Weights of a small GPT-style language model, trained from scratch on English Wikipedia.
Architecture: learned positions, no biases in attention or MLP.
Training: 139M tokens, 2126 steps.
Each number is 500 + 50 x the weight over the matrix's rms, rounded and kept within 0 to 999. Layers, rows and columns count from 0. Numbers have three digits each.

# v: layer 4 attention value, 128x160, rms 0.254, rows 31-63, columns 80-159
# o: layer 4 attention output (transposed), 128x160, rms 0.22, rows 31-63, columns 80-159
# q: layer 4 attention query, 128x160, rms 0.184, rows 64-112, columns 80-159
# k: layer 4 attention key, 128x160, rms 0.175, rows 64-111, columns 80-159
v31:547504525536506519554476415520481522454503525448541457485512482547551509474466493497465475445489543424458474539492476506618537508538494524567499479541444523446481500508486516532534482508542547463494444519576469473494501600437456457519551501
o31:421506502458527540518583488519530513509508455514549533550556535410467495571499474553449552563465529561492522511479557546443527493487561506470545503431453476431469547527531456428401498510434547465474553543472486552497552487508523498567486481
v32:539505506483518499500530532454469545491493496503558492517522503490523441494434568531465509492456529528461567609431464478482484427527469467529478450559508553490438500583484557507562486478474466520491459508546537507516557503463535466505504510
o32:449504527535469489514516438509483477535535479470430526469499535490424543494563497512501493462503479573483539529548491502506509568530547569405512543477445441507545449504559467468445546468472473483401482510569470482443517498533443500531471468
v33:477520482441465501518471544494504536521530436537542472487494546501495565463541525492500507535512498448495500497465425509500489548495520508562479472493551456491489475546487500490565449539536479490485511518515487501491495505515470461516533454
o33:550498526488561474468500441439475408444532560488499504480506511493541467550545517503466495483527495581478507498485542495506521451515478499448472540570473468481518539507508505491475531477486468542487511543557534480469557503481489561484502546
v34:511556532526489457533436524477509462517503518508443459455536457460516456474469504499493532450545448439505491451499472483507491425505489471537562498522569486494495489550467476502474479499492510460481500495498568467463505472541532506467515451
o34:506463459525533582513476438527491564531532539584512475494499498536469486514482482507526497540432480556434539503491461491489519505469481476492488533508502504520455512537529522508497438515500495540520548467582433551559564447466431546459506519
v35:487481510510495514489496496461529472514495539512426449493463486469471529532518501419499547508546478520444540529492464498503454450525511495519475532533508488490537517558518506479500523497576508482524553530451505509499439460459508606513453529
o35:527514470491534544512430516512489515518490482515496506498573498581501463483508548558539469495451535493485492438505504524502509498513528487444500466492494485478446491483470501485498483467425516524502518490561457556576522536508475409427529426
v36:497551520476476493534487536520481510512476523504576528545464508512548462518462522559510556511476452518464462520482479470519498437454539488437450496509503526456436528493442514505517498456445498547486530494467538537497522467487462539530483513
o36:455492500527492454462573426498484528519490470485474482516508485530504467508479477497515478451523531531455594507542584468438568482518537514541545521455461528510502485599600487492477485499487526415455501500535494518494550545519537417480551548
v37:509499499531489463522593514434517530496462499524526479547534618494532527546448487516490493505424481543573537485523506500599545530542473460566494510564529492510438449498473527508544501504456476438531501531542488472535462562526536500490504506
o37:537495557497533506493456610487554362512502533417494546537438502469527544460501478529479543506614532528545527509486473524460533582515495530483534420496477511505560512430506581495480485528534479492441455490473588576439514552502500484546487484
v38:430549508483470526466492515468463488495535456495532446519530536534521467539498543486490521447484522408445563476478498544466489442531523422587483434499518552497430445555533551536468557525524533494488478471460537466409544571510470514538499504
o38:570478504525549483560523531483487431490471543462479479528544437451505556484503488541507510532536494558551514500516519485553530554485522578433510542496484435485536490528460474431550447493468445488435522540551516532558579452519508631478516501
v39:496438499418391513529529549489515511473496455528485505501428509496498526466517462488577513503517517467539447442489492519460536464515492432487472434457535545478539546569489550431453514482549570485470481482527454520453515489549459531517511561
o39:483562542567472396501569520543473486456496620470518545484463536416503533513496542532436513522480479534475572508559500473489497510440492511482513508437502481524453413487523479540536485466476430500505501488475502501550470552502554513477521487
v40:469476510461555495488501438440471488564534579485481564482515532535523551431558595497512465603547497453527503514561503446471548486523564478532514415491421572485527526513520450415504514475461410506477483517558505486545529464487509468554451480
o40:479545504431475487460530488574538475482584418544484434489472562464486476580468477494519484479488528555491444431523547641532471492500523533512536498497566485515439520511501506495560513547527583509561439419485592524489442461516511480506494546
v41:493514512491479496498512488506498536600478498526480518520523553509503528614487525465464480555480507492493510436504513516536543502479527526552535496485511519550577519516487495451494486526545486485498520516510476511487558542446541483510499460
o41:499531497490515469427454506485542421505520450499503496535483436432531439466498476561559485484521487481556449571490433519541533477481500574508551486514483466477486486483505509498527537545501540533495489512504549456547498426533568573467496562
v42:434527466513519495489462455551485482512484550540475463426474509522511512520497443471475480537532475562535439504440460455544502466499539504531456501534518476538512464456465495580548468554491466533461522517567491486475518442514449486518442453
o42:494481475462484552446492509431486492498532509461490509589474484488503439540490577479481516494536448474468608501540490484475566534490474484483536554578520521454518531527531486442458557434557535553492528509509485535546518510445472520488477537
v43:461542494551456458541456514504457489564518565522529451498522522542453584408553496499522574514536572600568451499471516532473507600457460487516450485475519496528499460482551417540529513513489420551499502420468505488515478496504489501557496514
o43:518454530492497578502480482455563470485441419481485514504496462467542462493489551459465466524456502499460443556456490518486456532535551513546417535547509552447542553441590506480536552470579508505519456537571544563559521486520537492490499474
v44:475514544492534446467500496516520503466484515529484477492532461526515518483460485482507527491486553514486502455416471513429461530499448499529432512472487445470495471487475515553415562535519552506490511412494521544494528501464557499497536533
o44:554454481560455508497441527550470572520458488441466520485516503497474502517499512445477518619522473461521484519609517477513528550443553532494521544505518491439508457508519485545590458458480479476546517517478506426514506523468500508495559434
v45:516514495529453539441518426394475510513479414457531531462534544517444504562466502479501475559474536438510560402487506537578478555457502538437511462455449463422549533456512563535531507485483504524462509505460486500492489448500446512542587486
o45:554470478429566461541508570500535454497525492537517561519495509569414536399527484552466516509507521515577473506478412528438548433553469477497547483567413491535542450489455506496579521616479538487562536535559511486405425565481483457460488513
v46:494515512478539505500525487487508566541491506455545467503568525534518482540528534494460500473479496503477536536486482526482523519451498551533506496397506545472500501526484495524500533530501459499449472556539505473466545554420519468543530509
o46:485514476532418543526507522488493421469530508550528481516491497457487534513531491534574475599522557591524461538489493583509475435563606592504518491548386533456541489532584494522544526504522547450523500499563474519474535486567505569551494424
v47:512497525512486552511474495548451509503532487528520481510479453539467543504523575529457544484563494500498521563497491465515474488534518519539481522473500475446483520505508568513551500517487438488515504511500583481554507501401488510483477528
o47:483564464451485467495501499452483569490495474498476532482526541546489486556483429529534449494497512493497544484449565567477543499507512538472567489526438495495530483511471429449528499492496541507497489515447418526458570487542498472536519513
v48:490430449477495533450553507527527528464435483455530512500476504516500535560490478516448468526529528504495548498467502462476504579472500495513466464456442483499503466488561513477538433527491461468494453446449492475494508444480492553504538546
o48:567490550490488451511486499485497474472518526532451515484506492501484497468505497447466517452495538468555467508534521546506473442529477456412568481528521473480568519474458457545505583479487541522492541571465532515505488559415517454515473458
v49:451492481510492465485515512531560477471497508519477498537499478534477517487461482462515528506493495518466537494456500469477553486490452516431505549492462523460502513515480503527488502498515499481531484424501506496504518414548512528556506502
o49:524504505547477458529474450491506553511498573515555503477483492549544445477537526462465577529448532471529482460524572510522443507500472472515493513482537471466459463504532517522539505520533520507458567545531487462512480524455522466436472477
v50:485506543431485433501474500573504488499474510498498527506530488532524535519524528511501446512437514558545484382490472511534517503525558576478575457454484466554530396454423451443485440491482485500534525492524455568508564509581503472517442456
o50:574490495526477492464495525451500531555465453506586434559399455487519475482437465476529517442506518456472471530515517530473552524461512437579480521459504565485485564487542529512404532540547487554549498476452486517446415494474551561568551537
v51:520539477492463540488544417484548517507524466482459517451493503543501503503506512470462533560521522457533455527506516462500510493504460516502496455558482461478526508502532463546494490514509484461484438592476461506456494491508497496466543523
o51:503464549463561488513534575532466422453529502536520503529548454468541518472473451482505525493513482459473454503483497467515464496528515489479496450480503528470492464507411464501513454491487575566504489511439511478546467449516506512528500539
v52:451577564496540584422472555499477517454560455433540489416528539443476432510510524517456431513469436447533536464476524536529460519524492515509500446598455470549463546472521459565534507463470532511445518502464579457532432454465522520487487517
o52:520438410503560374483467545469460450545481491527426497523470530518471542516519406449473486498489510508534398496555460480506512517493525496545543478535491594464435510483456536430422451507503511504538489515541447558457522542505496419456553457
v53:456537498513505506495501486511515469481435559476538480518551538535598551463494499512483452506460510511468467478488538465558463564491494529505463450511463539436541476451549480547510446502526426515477520452556428499529520490590472476450518534
o53:494502471471488475561488439542453500449546480529510490510529471494413443542510503552438542525605453482483499491615477507440495441489577466516526529521567445513482507563488506511458533476479528494558441485492586483505445549455537455610514473
v54:488455508515489500505513527519531487515480482474570523532500490545508546418556466510457535465547556548435523558449493509498501521519369456522475508440554502509375516492473517438493501525498485473551469478551474534460504534482442438497466468
o54:540585544545535536555489516473520549443475520477551422486549530499540540504538522521547537565534530519531566465473484538562461533555582505436437530523455503531672512392577564533474554504538523501423537550476474481467511484447588580502472586
v55:479481478493454493580511515506486522493502505483506463513520468568520512415488512498425510486543563462505460477528531470552488498514459474457456454480525494526539473543504545428481508474490403481513504540562473565520457541524478453552464516
o55:491584537496548541512553438508482395520510496480547441540440512487473446482515515490481539502492419509434482515453497517438505475540517473490453559480499474536523477496501524524468470533457491426417362440464525461502555494534532504498465499
v56:466480468509482483460433551504498436540517579490427500535525444560457454527449533486510482549456478441560567509526493547519468498534566511473500523494446493478466512452495525475498524459431489486511533444449517509552413423503509485487487529
o56:514510506435527521504511531492531586529439357495548547441465552533503517510513480476487517398499509525472469504440498527482548467481502509528506490546520505499451476555522488456561530501492452488475441527455522565503516563464467456510498467
v57:486469556524552517530481543563454493477560487535481483498498533458456445569436584481527474426478482550527562511504478484544510504494532482475486489476442540540502433497513484501489441535522540496572479516513508412496475517507505539461486474
o57:529524461530502473469477526488537546531442504487534556536557419534567436492571533452486544488419604476494409529439502489513522487506536541551491531542535478488503589470468467461497590502466466551470505516536512589515521521573475483559493498
v58:504488537481520490513539498538481544478523521494487523493582541493468441471507533484460494541543514444564477535510454458489553550501459534422510516481520503488507544497451477507506475511508508468504440583469493428531499448554539434452553475
o58:450497498503486520457527464484507508480477535585452473431489496476480507615528504470486470570500514559471490552440532596509487456474517530497513508555511544467505446460546449546442536527440441480567569475567523500513439555493418545556474540
v59:504484504519488499552502461546487487544510497575515502508433490489495534460533531486512489486524474560552448481514465494549559506529556560495486513563460468576527443497482468463556476564483462561519494497533498462512444476523503503446546465
o59:501531449498529493460483521421425489503429495533487481567584476515504451534446509572465469436462553447442499527492540487509441503511482445529543487521512526470482558479467475519397511510549493476512521516477523479491539478538532465583475577
v60:514483581559496459509454467478496437523554542523516529531547489523497494471461472447529494468482523513456578531491533483567546525454423521471500525470467481519466543489429516514500535478500521574556494420538495546526541557534501496458497577
o60:492479478469471483525523493527507594517482436429556533471558500478506518436562484596521499551445539452516427504505482513504457541482527543501479509497495466484472439475568452481447553540523480459554501600455490483509509464492536503489552445
v61:512484528515508473553557512486474575429451498469570470545512536571514465436544478498453541482553481475534450532532551501481509570441476496505472538499456518427520531492538503497507454463582498489446508609497486488441499466437451447493599509
o61:472531452462474524457497504509574501499528502556519502410523436459447501578519517490495533540450531507491480496483493526475494462569554508497483483439516503536588521493460453542508472544426556492564501478524463479444497576551533481538432512
v62:525462483470508455529484441492462525465483484537509502463496551500529537503536547547549518503497508580497457560451503506450500538494519465470472511456530527557430470527471534593463515562548479519477501508534498508491518551443553455523542464
o62:475447489553444520496517565522531555440459501476496513503517415493498511432550511447557489553531538448453556543445506454484487480476426606502446506537478468420559420477525460502582508513512511554507482511444491443488524432561439533508482499
v63:441491513485559468508451485445434469502502530511475502509510454453535526539483558485517444451465471551529480476498500528448487418501481518506492530522518486510557486540556608508511554474524529475495473445473509487448564476497523519468497559
o63:548539454533443472503469565511531535556465506474499517530433453556464473494502517540572511564475496476539520483551479515523471561512481458472503545494532468531425438457433448513515409515493527572488483464561498450496496555505455545460484387
q64:411568384589431467548475451442546636549587448463524465529562468525601519445450567565472484518541443462533540519413502534493454523425434501445486511479428608546509506577537603459461588587582484454494594507475449488488499473609588580509418479
k64:520539519358450495484488498521445538378456538527526522401504496541410496497460387424519482447490487548407430487578388453488542497538433423563459580495501371470529493505533407507564531463477525496587423541434571456532446466501391469526524603
q65:533537548458427554516488503533490491575517455567526463505478432498489561501541553523538484480503590424391477610519546455532477465534568503498534461372466486499466538513547535448525571567433532471505384417538551543549425539520424461475529512
k65:440471522511486461499523467476531513478496528438578483459508562500514417502480482552493448547476459498521556430499513574434457451534451545536457496555494510499450432473501404536496385465462536491466580508506471514557568539548525516432545437
q66:477523523472530451495628554363558568436484442500582366471482564466527363586431549498419492579494539541540551510542592493496529505547449486487421435486604501588510430506538541587442446479574480478409506498405503490559522456488528520615415500
k66:416496434443482530549404419542435444489493562526443485420509489519541584456500518502508515521500459472519433502476529582518405489522475439405542448524388521342459546504479453480546600527433503567490508565564439499521485552551457568450497518
q67:519506579535416493479479432495441480556419550482375472456388477446583466457590468503397538473541530534523502500570440513557441483518440439436573437565432511491432418547552551518586500471572536489542568425512473532536493447470533584493484455
k67:508507466465521469576536515500495556459575499507584474561567520535468567524403540477525522475500500519472507484453522437522569584434483514469438563410537543503596601438458457445436510508520459581542575525559441499444549526545453463476528530
q68:512477486505525445476520504478445511471489479470501467555521514571501527478532499511504458525451473511461505496538585500553484609477610560425547499490444593442488531516473507432521587602429573550431464549454439480505515487487508478492512491
k68:538577458491503496559547493489479501459453472484494576522457481507495505502478548478543518450494530446523424527558495437465463383537412525458415437477579345514460455540576444426482426471486470552497519486563510492517462502545548553458453472
q69:462413566399511540546537471495557494443404572569456490563392498543533462578480497528590538516491623503507596472544461597587459505489492529466541534505444398493576484507467522601412467497562426489501498374525450531530542596475576488528525431
k69:456506487491514464396474528502477566495624517558496551525470465449498519462551582507518512428442490417528430578391494485398452418520552512550562520581592595569531463466478468496476556526463493531500464506459540467517448449526425454483490506
q70:491503496484451395478508463544565537524495567525550456521562558499556468594469563454408536534550507474529478470493496470585543454567387498550494644432574536572476456570553513567538464498462445473477513510451563524465491497498509540534465530
k70:505458492489517507538538496458453523475497532465454527499492430525385556534482442535605450432460513559479567505508517507469477531475600554495495458443466517421505498467479488458537559563413538547474438435515430481536487550506415432497522570
q71:473630442463540568464459508559559503485550533458533498536587537551484557541498513497497438395511552549490539502444422498535478565567591569490464467414485561594553559499535467455531496461540505466551535515456505464534552432505557545527555589
k71:528446514473495447572563499482402562523453524544495442552449490429571560485426530487476552515484478552548554424594487553485580515426473447467493565576508524501475531605444595548554461516466517570592449526514580469375450529589502536524488513
q72:572426533561470559485439474447550455610454486512453528443483418465481486528569451563508470524469463453452433440566541494479408529589514502496493476600510380526521452436586519499612438538469515452506405468664598450521487455463427436432456517
k72:492509571433437465497558514533552472444426550508472546540462452518460433524497539417507546523478522509585520517445466547538459491466522541511489486538514548485503421511503451538389486414513473574525337513433531538443477531527543655473554490
q73:553501524568377506543546488445459458547458543559487513547540500589493502527546570597532487489458412539444441496395493457520566525517546530507450418388509493516533512451441607536511514524524431466508422436495518487412478472513500414535617456
k73:447484579484565599492533530557570525455469437473546468460529510485522454573463483431506527515528616484545519572545469500485473430520500467542466526563522508488472463512502500525494465516471411578519443541555488482573522567550494544501441542
q74:528483525517479534429531551514462504515531499581551373506466572417569538472570443539457552523550492518625619569531511458480503474492456463559479485448445460501471590450495618401555547461489527550447507489462579500520437496475553497522485512
k74:531448496554490491515468482409529493444461549451451584488561496525463491484436479468504398494539538473384406455494469535516514465464472488499488532499449483491521363524562498533492502501481484502521537555548464498422528526528480484438463544
q75:546449566539611476532477566498464490506480589503539499595596535504425534449520484478529602517436496524469588468585517432567517414541546446448563496486514446544540594546500417510452524512548464431396457623496430403434483489568509494523551465
k75:470569479528525470495507457556475446512499466449500418460464492567576534501567490553462424540537472522574397511490552588476538529484463616514521513507480545565512526592542548514482456537471565524544484374481580545520602494392619510539442503
q76:574510525368519599478526549543474510391444556490460479493458519473548546512484518480347491444581459493439519478510467520533590556554476505487401537564542533449554543551432575486507579418480425562587520519468558439548453428493423454498473574
k76:561478512508482455447491370469429469498495506496566536488486491423403485471460454470590459526500523456541502507478501526574579459401551520533490557521459519527444490470475463486576432524510487457492350481579559524465507516472520535505528503
q77:500638516395546494496465451442597463569460449552376514549612441545429497523500476417557534554525543592603526566418502458505536408562628437540497506473523488524454578419439490514431424582546536451430501476502502529466559490479497483497435451
k77:456410484578449464452499533490511543469542543484656447557370550498541537474457467536374480524503496491549373415552506453505485489491496573430537480413503495485499494503536463490531614481419535546519518460459514438551405463462566436493526487
q78:545523509493583460538552585421507472438484534463510508473495540507513511498456483516590388556470455569544453530489486493485477585470399467567392421504479559429551536537529539447506512508442474504545425574528540466550486440490518528531465610
k78:532473554455528516524510541489467529495373549470426599506524471468500482419544534488461605435497536414454500484509467490570583504492536542362469524496546455519522448515560424488478525463538509592577564578457502485459442521465482477440521544
q79:556476483488556440435501486616531501398466470474565393411510566495491448611546492504478510499446535528492587475586541513541527550441476527504484531466563480586570488454510481499444550556501575436501515548436513460491440453435502439508556489
k79:458551506538451488505531466490451524526532518433482460558485468471508517351461567497447417514531464444468501566478551541474476492490481477444514470523542485488405476551482565473552554506451504527464464545475480530472508505589512467544357481
q80:488565566519427467443487418495577613466425432521518401419512569537527511497521553482517434488502535505415543516484522401463523508466556592543445488506496556536576389516558536462511562530609476481450450442516527458488557507487561481539528491
k80:508509523471516498528474441515521467485575554496457575540497464495473534559519500477519533491413476511581451523554536588538375494527498525464480497428516410559469551489505401486420556489500572578483537473531542543544457495606508539470528529
q81:485503460506523546453435506424399548496561539510425535467491582419404501456465546610596479489486536509496457439574430540409455457526578522503450484499521565501529581466521479524543574499495637567554497584551576554489515520516453517540471523
k81:466550548437500492448522540563454385498465428524518499568533414519466546487489482573433433490472516517438523529526464494423531429566427514464514477603516423504401509499443548513471398546520481470503484427533400468423447528492443509530526537
q82:495501451524566478475494462545532499496454428606509492497501521508511539500524506535450478526494525515525491499464525520457502394476475473542552469490382469514429461426502500534525484419534529455503451514435440519442526580494450583530523484
k82:487488510447598520512480542452425486443492476454533490531457528454540448540432484476471579572483460508457487480542484529494582458529448505420437487481510524486505523523548456500471502583562376431475558511544476548507512425534579526510466426
q83:507593495461493600572462549602432495506447377472539515497548536545514580549489525594544418538542475536586386529532519414507496411508455532559606486471522540573451534441446494467527479466529427468442521424461528521546488559495495527472467427
k83:460453479587533423492433509441496415524637479503488487488421462493566472457481436429444552491492508506423455522512523612450557499542567517428458565511523478452482475524510537549464547456577532457564523590492459523454541466512540553533539554
q84:530407558582506568511451536566547517554547440589507506505548503438557469492453525463435502523455506565514442579484486511519573613491616461522444468520457480507495469548537471528488484547437408580351466450593592488500412536505554453528532394
k84:571535519550522430474477444513509520493451527503549553541516494550430540474591505467540555525497526379525439437547545428497448440514397475507620452535482514512428616457469518496441482521577623415543545470434451531552598577466452473502482514
q85:422527465479470491493426479474533475563479439515528493476415423559514530464456517476492469444546421561518583511523490501475509500430457548480538491504548475461514512585481531543580466483499478524503428516533531491536383358467465478477484475
k85:489490489484509552500529488460375449527553459531440484498555515457470477528531444552560432466502563484511476513504537547509472484539578450482518468610517535519519476462492493531467523533530480490548566543572495503468574480602495496526506603
q86:466456520399419517483438420504494534576417519422425553463432446507501470478471558521515591479464406531479493477505445522513579427473552458495426536522501422534522512493484480544517474473456432630573421547591553506474501497456487605457516499
k86:507543494534524519519492483578490508468518482503508444481541510484531450445517540513453524503526565510530516555515458484526504491477492571501492490506484513562476467512500520566492508474538477419462514408447413469472520562524462408543518490
q87:524508436490519525450539453366602606465422596517448551445483492456480448505412549544516554455537544424542572461545502534603464575595472445511337534616554480499529446471512443467471504528463526495568496540448447420553458510392506443388450478
k87:521465548504449521510536477615433523474481445485519582524515461520480534464599523498488551523495488490408520466526531417500493485422505552522494563430501532532457524453443520536530538459423524566456422539503535587542511500609521525501503447
q88:574416527572483561500520496588448498562522477539549516483475462565518534554470499549458467487435515489453471491498533562455425483534473508510483452476556423516515499423588454445461526516508484491562476487550530580457502495491569567445549453
k88:428514488462482501479466553418519465450547435497498495547480492454512436533552462460538554528490445503546473515565552466545556490533465492484542550556436550540476406460432564592548471476490521521392522445559515454485575497575542537494437435
q89:575383513544479465507476596479504574460564423583441463537495416451450544432574467457481470422459520464482504544549468546516401505457459524453546504444501557482474389499573394456575391527541540576513399504516462531407493501400511444571635505
k89:509522523414456554484524439503502439503504601495501550592486582473557482568536503533519530548455475442481492395411439392440505523529489503542555501541424495519518592532492567495423532511461449508483587466468553486559599561463569558425431469
q90:558533601419493491450483542487419408480389595449480629493442474464552487489484549409439524424503542401429531473561442564539497499462453420589503618516493493456520493455483567554598441510530479517588378516495632508485428463458512463512596519
k90:550493626579514555513585578480531521549562434627426496600538526509356558417624428580487502520459599450542407489497544475443494428485522531527564423467567478550465531500432544552453525572468505585476460435581523455484579563509460429495477519
q91:405453417425540483511547559554503658551524581441525459526516524544504457460427486446467499535490459578517420457511481559513453432401505519454497479515497583520485428503615545542483462521547519468568512462605488480452464553409610516523438535
k91:650597497458540412603504466464408466431581425513463528404508527497601589472481552512544501438518544475497539484560462506559532510595510575532480637466484466481530568491442484489546533512486494480537481522424501560556463447552475453455496541
q92:562433496394513565549454438445518551474510622424531522404498427506391611477484516515483468500497440494527544496435520426574409615423451509527521520452479556443448427488507534433444427459439500446585529415391565436399485555462493503474557533
k92:536586512534459539450550515474521542560393423535428463534445513421556360461502508486571508574520559500458486419599430448456558494514612514450393505482520481523566484517517470451551534445498474483461411567494492502586578428424519510427512496
q93:556592504459539506421439366462502443533514426544480471482467428444461541431513434550514580506476513655577380511450486497510501550597511453480484528446583484506464451543522426546484501503532475503497408489574435535494487501413411651440474494
k93:409427505545470441572488518551515510490459568476519519522445591580595420566500588455558541452580489459459585452527580526500476509418517494557523528525527516457529487480494515479597502487487506452539523447433491480502467512517629385495477583
q94:520503611560524499493487445426552498466412472472465591521497515461587406499442541407532509404513540459444506530540556519488525493450486514544495595495459428485472459478506548469506465471430458642562455530479471573431556545494523483470467480
k94:495506434497457581502513543591468523551564478571509466530433517496459547488524438476552497543496474398481417513455530418518511504509508469505483460419513531543454465482476432608461492538513518443460520465444507464524457511488495523443559474
q95:429401636559538442511517508550471471565454617513531549454527419443522534524509533524537494462493523550512497502524531549514562509542459492499578469434523493587536428517533469550602453502533463526424403586521522521507573575487491512430482468
k95:480594480487511532537475565498517533503598504472395459540545539540529493508543496476544490475443497513529486540536468469525446603471568580485526508432537459511512474441495537496430495532508425463468541376516527454582488492564510489509524532
q96:489611524507504501510439523531524522548517429512482496547449487407509553469483516436489473571476479486453543529533472468535518436530545463548516501531427523525509579394471538447486466415535560412398566504490516574537546510463422491586454478
k96:505404481459514470445502496504459464544564521589475487437533485562518539442475410601524462580486485588545516439509527527457533515521532424533492525471515493479498501601495509502539536516471465472565524466522495560502501438518517506495504462
q97:427532462391507494453501439445375520478590547542472507390458455515490557474541529511563599530412474489463514456553483429493583546521425441420458536394482484572483505533477517451412428503520479481468470497554479392327472437513470547503461629
k97:535498613542470455488424565504459526558430471526553553524502591510461496504494504551531405452518517537467422514493479534516421436490521529567529515534535525455501462485457488552481510451486527489522503499514401496614504458494559487410527385
q98:529549542496426381520473472505446558516503565546524505559544525618492468509477456475466464526587425483542409510482425609445539493436531466513422435434553477523515435442377579486549562391508569502552544501480570418445419492498511491496432654
k98:479546506355547663447541409447493438497513405466516562527453570385429555491521501601571496428406605452406545518575538453525490482544525480571406578528511518492462594516522500514529482543500453536592473462544486540493439522570474488580572479
q99:477404461455595497465524444497459497570473469527499471579509575578484468462559557601436558570503423429504460552545468532454478416512535571512488545529459429499535410553543434491476457580388500546503459475552496525578546557409450504607560463
k99:555531405487524458546573474471498453497465522555486507406484366472495467507467453496462439394475549592516577464509512463469532475580516450504582497435533543476460601492431458579478495517589471425533512464493512470441548492511546462530428410
q100:483508429495482610454457430533512534494523487531510442517570485479445494540440515497666533476548470415607478478538556480631580435519486558516556513471494453540467432459568407575434548539559518542524474468528505551460582591442496590608607473
k100:465544533438497473541528559556493502518489469445515541460434547494578515486490511534520498473463557503497534505448535530458496467541502482459496554475487546512513552474462572444584444403451468456436471488464438481535502437497483546485460568
q101:434534463518444529479517477591457418519579517598459516466490396515464521496472497484581420521535477596561473531434608487486432467464521481446557437435503508543507527598462494492457523582474622521499521454539526479582523431406427515488517452
k101:515473440510577410557521488464531519513488613413538475540493522567546525537456468423482454417512561553436564492499448465529491466544473493508492481495478522401496473451452454516529390436395484477528520530501457507424435539529528464463452543
q102:593375530421443573494556549491566512500485517500457499460529499439444500548538577558510536540493568570437436524439548541523471537457377514601517431524529526544572499500373506446591427555581557577460551523528470472483470514460527408566540446
k102:504564540605543518406458521501498569548477515559482546536528502499478523547548512409522462564446493467495534504550434446484574482502568478469641460526544532576422478457524474510564579458408469562518503448478608512501481544359470509478517522
q103:505529484597543510555546546608526516422443474576468556508446435520528459510603489494527545607402539481460521538506539570506429498453575452580454402509465526510498539572495541540647517470602464576563535531402531513555555513512536466485446436
k103:539465511407505494465482432375477517618482449556502498515524607571460463521453594575449483509569495434523464449497608471510620467565485506462524452473516536538519478451504429544426543498507573511436446468600519558488467517568473557492538427
q104:578460563389534457488603500434535449344481601431532461487448483451498483470532541465526478453447481453516366366487490539466479476511371507467526507603608408462509465460501544482492502404435485477491364494522547545519503552483363496478504512
k104:406463531525447504496439639582554497542495431501465548548467471459481470516471504566507519462459504456452540564450501487496480615416495569628476436415477515650499420465411499457469539554527494542577487469329476433464365466537525463484516472
q105:530504487565517395475514538489506450458501473477397571481586481510500480513458474405498557474476541510503557529491440477467479520565523494379477555467587506487544519492443485473417515434618579482444495555403478524512434571602522553444484540
k105:493486510464525480539483415523477546474417562509549477538443493497513540425460546597540418488493480476527486405525523525524530511410498513575454485514439470490460507519523552458507626436466413573519447474483501479537539429470496445520577426
q106:454427585460577482532550473470496499467421435484461479541410543541555468498504471446466526503438505462510510572461533483541558488492522503514477511518553420557518493370543541444437496556500417591507511525575559489518467566500545519545512494
k106:591531439620461576447495545642648434499598594509524470570440431463490516523513499544543557540518503516449508586534526526506423593477513571532527563540463463484434408506489459599503499578463544408454511462486540486464543583556507446471455451
q107:462636423509636413510572387419535467507477538458534486532482399578517439484434467514446387467492479544502498506507472529471580660532412504596533530384467603439566555561559471453478602512566509501570512475440615506576526477508554526524414542
k107:592469479520388552466508553489457587486543519525494511478510564521482531493508526546515591492521475543397528479503561551529511472469562430468393579521490515459588475452455580477587438470509580559586506607540496454434518404458514525509508576
q108:544511557525484486576432432476559494447461514555513470548558540529571516570544544468437529486443495522472481554540539472481525463511476590499579469398433641609471541490497458510422438463477579507460501468505499518463532541416533488553551518
k108:428542444473518473493563517557522546537527519474471511477393472510472534450413451494508501486575465503573538484433428531471454544481497442471503563454581435438454492578463481485427462556504491486565461481502540467588419520503460445520415532
q109:581462579516555445488640454474538455551561548484419652420455502454494398549546526460537516473559513486405426499586465489546437524538479519448489465480522500449466422426480511532393470525496544549436567514490517567490477553599561536537523574
k109:483562447470407472474400463520644518493458457512553387546558481509475601467540560503472510567428517489559460419457535488598610560434422480540499518512417593507577484465483449400470606484502547538538430477421561464628480497475534568504490458
q110:485583471420559479483496476450559442558614472535491482467488542609515481503457474479453501499526532543595561452483575551509568548608569554431487545433516475419506551591610425468418523487516520522501486480491513414492552529515576625497503551
k110:555448507562466534527466415521485507460384585404552579540511492390520516571489522507554507440537565540554464475518498480486500513520401498486542422546454508542537538497494529518589522478476524426550529559553549598510479482462494367563492442
q111:431397470475497481461526560532490525563448462527485480527488496575476513460466541456475488482494460569484535484541521451539473571495455400545548467458489467460480490460423500487449441468510389451545459419501552432588506583466551459542470377
k111:501555523578541620539570470530544556455541559559522485490495513524489501526532482499500487511469512451455434442436504470452480486452545537499441572537450450538515573525558534534483464496480586492532573542517490475477501457491542463465497536
q112:469544491519508566468427520449478475494510514419460485485441492579519515410530509550518558506533470419463503446391509444461513388707466492506495532581510479457505455400502459508406509506551564483557436576422431448511561506579478545547407523